Weights of a small GPT-style language model, trained from scratch on English Wikipedia.
Size: 14 layers, width 224, 4 heads of 64 (1 for keys and values), MLP 896 tanh GELU, vocabulary 2048, 8.78M parameters.
Training: a variant of SOAP for these matrices, 353M tokens, 5387 steps.
Each number is 500 + 40 x the weight over its row's rms, rounded and kept within 0 to 999. Layers, rows and columns count from 0. Numbers have three digits each. The size before them is the row's rms in percent of the matrix's.

# layer 8 MLP up, 896x224, rms 0.196, rows 883-895, columns 0-55
099:465542557505453538466516542418504503472408481468489472587466524515547504437532501554476457538520520509497512382482469501475483501480554473535508508525481507513524484481
106:477576523474525493509484456475482481527458542551452577500516484462455545500467525525586519479511429476512487554510570563458511471452542448430534518481452476488564478540
099:549436499493444557525508507545470553428532514560506522507501512466551550497504473505530530529508554566506491508436635497528516437480530479473601543505491495513459483462
092:472495485546561508520505544467422499521427508439513511531524498551449428564480539508444491435522470527451510433634415482557442480483529434471533437519489494453457581475
101:543505486509463498422590421450466555510516528550543457476492554521535583439483473506372533567508426473470468529512567587465513530555448461515478516478501442490397485467
105:505441483493441512564459498557549507500535464557423534506511503464565530460468483479562533525459510569577444434534530425481449436528496383469522534439431525536526481479
103:474488488388460496528568470471488515530543466435501485461585559488486502546486543471536505491549470477478453466534480543493486453527549483513459503476563512476494514404
103:479396475547438543437508578525532546534508466484496512583465507438544529545495582485551514496472509429513503521580493487404469507489455501526463500489554452456478535480
103:471492574467493491556519514435447452427552465521537513480518540479451471454470548533524550524507362488489496477531549515396552526514480518472526475450494476551492469515
092:534514474528520427464547460464437560497486469470466502523553536516505519465535548550506470479490509440482481459499507490416514409585482453476469556538465492493465495511
095:535496463548431498471511458464474501461486494555586525454480461473532491472458549498497509520507467520480531516479472503460501497474473455504512465480476519442519473450
101:513515499450467435545514475532413495472508477456506494557484539448577525469408493573538420500495456496519513453452549558542562527501521463526535493394545508503540541439
093:594493508584481429528484515483495471475483554509498501451424491603509542464493404517497480540509578477428567477444537480523551470463414500508502459408494543528528519559
# layer 8 MLP down (transposed), 896x224, rms 0.182, rows 883-895, columns 0-55
098:486493488477406478498512487406538485516561437443499595486507462444467528507528480454485452541480540489537542444514505425495538466461467507460527479495525519520435508512
104:493547458497496521488540567470504507485551557560494471527602519508541533523483530430517548489458551513489526485475488465522451494519523433520514447476478518524474513513
096:522553483514550592465469470456515537519502506462483477466569454479473454511472483504488572487473444503503429484525477488476482533574518540545507479531507536542476523564
097:473513469501527510468543488518504512521567422555537473505526492504560509531471484434545506454461489504449483529441529518502521561466502531481443551548484507476424415469
097:463512542461404562498476515507525485526514508544476486525578526444454540473545457442531500494475466457492481529579500504506475494563539564495499492527532448549568480500
102:519457520452501567499486509452438549507541479441500520509525492486483540515560523539468444531504489513518501570493521516420464456446533528568503515582604484551542536486
105:454553534458506501548475492486527532457441534457536450502479504473434602484506490471557531473541479539529546496513525520529493501458465435539455505514492507484489531425
098:512451421513487541446443551528560498489457498527475565493496454464427456518440504531503557546482512458573497434492495452516445491489506475471514388501487551478486503524
098:567509450459470556522500492527566475547506478523533515474608456483454529500553500444532508413524454513516528436549533396499549459503454513486531542564477521501485570467
097:523473522473492587443539570559500446455439455513513517502555461514471506482571502558451522539555482464510512499532562532489523488536494435435539546497438507508543513539
108:470484473457526455504511456500537491492527534550451625548499497472555497478505505559495534558490498503449511526495490549523545499463445461534471506528442525516531450518
096:546517505542456533539513512555497508517483492464434462438479510539539477518498553599503553491542598568476487518548486541482397512500485553492531484519493465449475515545
096:537464507492479469560489492493525456458472483569506482525454452552538517463508506471464456519495511570452514481454478491516594582463479452490531484475514526462437529476